{"n_layer": 12, "d_model": 160, "n_head": 5, "n_kv_head": 5, "head_dim": 32, "d_mlp": 448, "vocab_size": 2048, "activation": "swiglu", "norm": "rmsnorm", "norm_place": "pre", "norm_eps": 1e-05, "positions": "rope", "rope_base": 1020.0, "rope_fraction": 0.5, "qk_norm": true, "attn_scale": 0.177, "bias": "none", "tie_embeddings": false, "parallel_block": true, "extras": ["local attention windows", "shifted keys", "exclusive self-attention", "value embeddings", "value residuals", "hashed n-gram embeddings", "an embedding shortcut", "learned residual scales", "skips across layers", "capped logits"], "init": "uniform", "init_std_qkv": 0.0305, "init_std_o": 0.00622, "init_std_up": 0.0305, "init_std_down": 0.00372, "optimizer": "muon_variant", "lr": 0.0162, "lr_mult_o": 3.0, "lr_mult_up": 1.14, "beta1": 0.93, "lr_head": 0.00539, "grad_clip": 0.5, "warmup_steps": 142, "schedule": "wsd", "decay_fraction": 0.813, "decay_shape": "sqrt", "final_lr_fraction": 0.0, "batch_tokens": [16384, 32768, 49152], "seq_len": 1024, "doc_mask": true, "train_tokens": 267700000, "steps": 8993, "dataset": "wikipedia_en"}
Each number is 200 + 30 x the weight over its row's rms, rounded and kept within 0 to 999. Layers, rows and columns count from 0. The size before them is the row's rms in percent of the matrix's.

# down: layer 2 MLP down (transposed), 448x160, rms 0.232, rows 205-207, columns 0-159
# gate: layer 2 MLP gate, 448x160, rms 0.449, rows 206-208, columns 0-159
# up: layer 2 MLP up, 448x160, rms 0.469, rows 206-207, columns 0-159
down205,108,196,150,208,188,172,225,232,197,198,196,207,245,217,124,210,195,233,185,180,195,230,230,225,166,231,211,163,176,221,254,181,160,253,219,184,212,238,200,198,247,182,136,181,205,221,208,268,238,205,207,202,230,200,221,208,208,201,201,167,164,138,194,182,186,195,234,241,172,186,200,209,214,249,165,202,231,190,166,184,235,181,175,206,197,197,214,209,173,184,221,228,241,156,245,188,176,240,173,166,216,135,235,184,211,174,157,229,169,195,198,171,185,232,268,246,210,234,150,169,220,138,199,207,186,171,202,202,190,244,209,171,174,227,213,157,222,207,206,195,244,167,218,244,143,227,217,203,204,178,146,212,205,170,184,178,141,212,279,136,197
gate206,101,228,251,218,191,179,245,228,205,203,203,199,289,177,168,194,204,173,201,227,181,197,199,217,176,203,237,167,181,206,179,215,224,225,156,176,239,223,208,143,199,252,211,190,196,192,176,216,209,206,232,237,199,187,170,203,242,207,223,203,182,229,157,202,207,189,151,209,171,202,190,202,223,175,197,188,199,188,196,214,145,195,197,211,191,181,203,196,189,238,221,197,183,181,219,174,158,168,242,174,170,201,227,234,269,251,164,172,233,249,173,190,159,202,161,203,212,231,188,173,198,224,139,204,249,206,215,232,174,259,242,226,284,179,153,186,214,140,258,203,202,239,219,160,169,185,154,197,183,140,253,269,213,216,226,181,168,142,196,150,163
up206,103,213,194,192,250,196,201,223,202,207,187,185,171,173,187,270,217,217,179,179,174,273,203,242,253,226,284,227,200,189,189,192,153,211,219,234,207,191,221,192,185,207,167,158,185,229,159,253,216,213,208,217,195,205,148,212,292,238,197,162,178,247,195,173,210,213,209,198,202,200,156,206,207,261,203,245,223,165,208,238,154,161,152,181,219,118,191,204,163,176,191,172,199,230,189,217,219,215,227,175,204,132,261,179,211,249,176,164,211,210,179,164,174,231,162,183,136,157,179,235,221,150,197,212,196,200,202,189,201,168,192,175,168,176,188,183,251,201,235,229,190,182,239,191,231,215,181,234,162,167,219,188,227,210,179,221,171,205,188,222,162
down206,102,267,176,209,199,179,182,202,229,128,186,173,191,171,193,180,178,167,209,231,194,190,206,194,195,205,153,148,232,256,191,170,202,174,223,149,179,147,226,182,155,206,181,177,161,197,237,214,223,202,156,177,179,188,284,204,197,180,216,208,179,153,215,214,163,194,245,209,227,185,226,183,142,277,213,184,171,210,210,197,231,225,210,222,183,195,222,139,231,222,199,228,226,217,159,205,192,176,128,189,156,207,212,227,119,204,255,109,191,192,225,250,190,237,187,194,202,158,175,235,193,193,195,201,210,213,221,204,194,188,216,172,171,208,219,158,163,211,149,221,178,151,210,212,219,172,269,204,225,197,174,208,181,198,182,212,228,170,225,234,167
gate207,106,213,202,239,208,254,208,254,177,174,224,159,197,153,154,166,177,221,215,232,160,180,189,196,263,159,189,147,162,167,179,286,191,169,242,180,212,192,166,202,181,229,215,240,202,201,158,205,222,191,185,202,237,204,188,197,152,171,214,197,202,171,243,175,222,202,159,174,193,161,237,165,155,205,168,204,182,194,175,173,228,215,203,211,161,227,201,195,214,220,137,258,215,200,208,236,171,158,271,241,192,203,212,215,178,166,150,224,175,166,204,220,226,173,164,173,228,163,223,201,260,196,194,214,170,227,183,221,163,227,166,176,160,146,153,157,200,191,226,217,209,226,141,222,189,133,185,152,179,159,199,209,165,221,209,188,162,213,174,188,211
up207,108,184,190,157,174,184,202,199,211,228,172,192,205,197,217,239,196,144,177,131,204,266,221,237,166,226,123,243,179,208,189,156,162,213,241,198,157,209,205,188,234,204,253,172,184,228,234,229,216,217,199,242,213,175,197,160,241,189,198,196,244,215,216,234,177,201,166,208,207,183,117,225,207,212,210,218,180,200,158,253,213,214,225,180,206,230,196,181,201,120,228,178,191,175,170,154,213,236,159,146,216,209,175,225,214,269,245,182,187,222,219,196,220,253,220,237,173,224,217,240,206,226,182,120,202,182,140,172,220,150,191,198,203,266,213,213,214,200,222,213,171,190,186,196,185,187,196,190,223,240,215,188,216,184,202,278,181,183,209,183,232
down207,100,204,172,207,241,172,215,254,231,178,156,128,198,240,225,205,196,157,202,172,260,267,185,217,159,152,219,175,178,204,203,180,202,200,178,192,147,217,174,243,273,220,229,212,208,185,231,194,153,237,266,202,264,206,183,178,207,223,167,263,212,159,192,175,193,150,161,188,209,199,260,225,216,172,237,197,233,216,217,214,175,206,258,192,237,208,261,182,210,228,175,162,200,217,177,173,174,142,172,214,201,240,227,221,183,192,273,219,192,179,219,219,219,235,208,220,199,222,188,176,226,173,222,212,214,178,216,197,217,211,246,198,171,254,219,162,213,212,228,179,188,144,196,205,205,238,152,198,243,196,230,179,213,187,164,214,203,183,213,243,243
gate208,102,121,149,220,176,209,223,209,237,190,175,273,166,212,211,230,208,211,148,235,149,217,166,196,220,179,177,171,169,165,258,187,202,148,198,182,212,205,263,187,208,189,190,188,186,156,196,146,220,229,214,191,190,220,200,203,226,135,233,192,239,146,171,182,219,231,168,172,181,169,167,175,195,167,195,173,241,216,239,171,258,180,183,197,200,230,159,204,237,210,252,187,192,216,196,238,157,191,173,202,144,238,179,176,229,216,250,248,188,242,171,250,145,211,224,173,163,215,194,195,199,179,178,175,247,189,183,221,191,185,212,241,189,209,222,211,238,232,229,217,196,189,170,222,199,228,197,198,224,230,244,212,190,243,169,216,196,176,177,236,289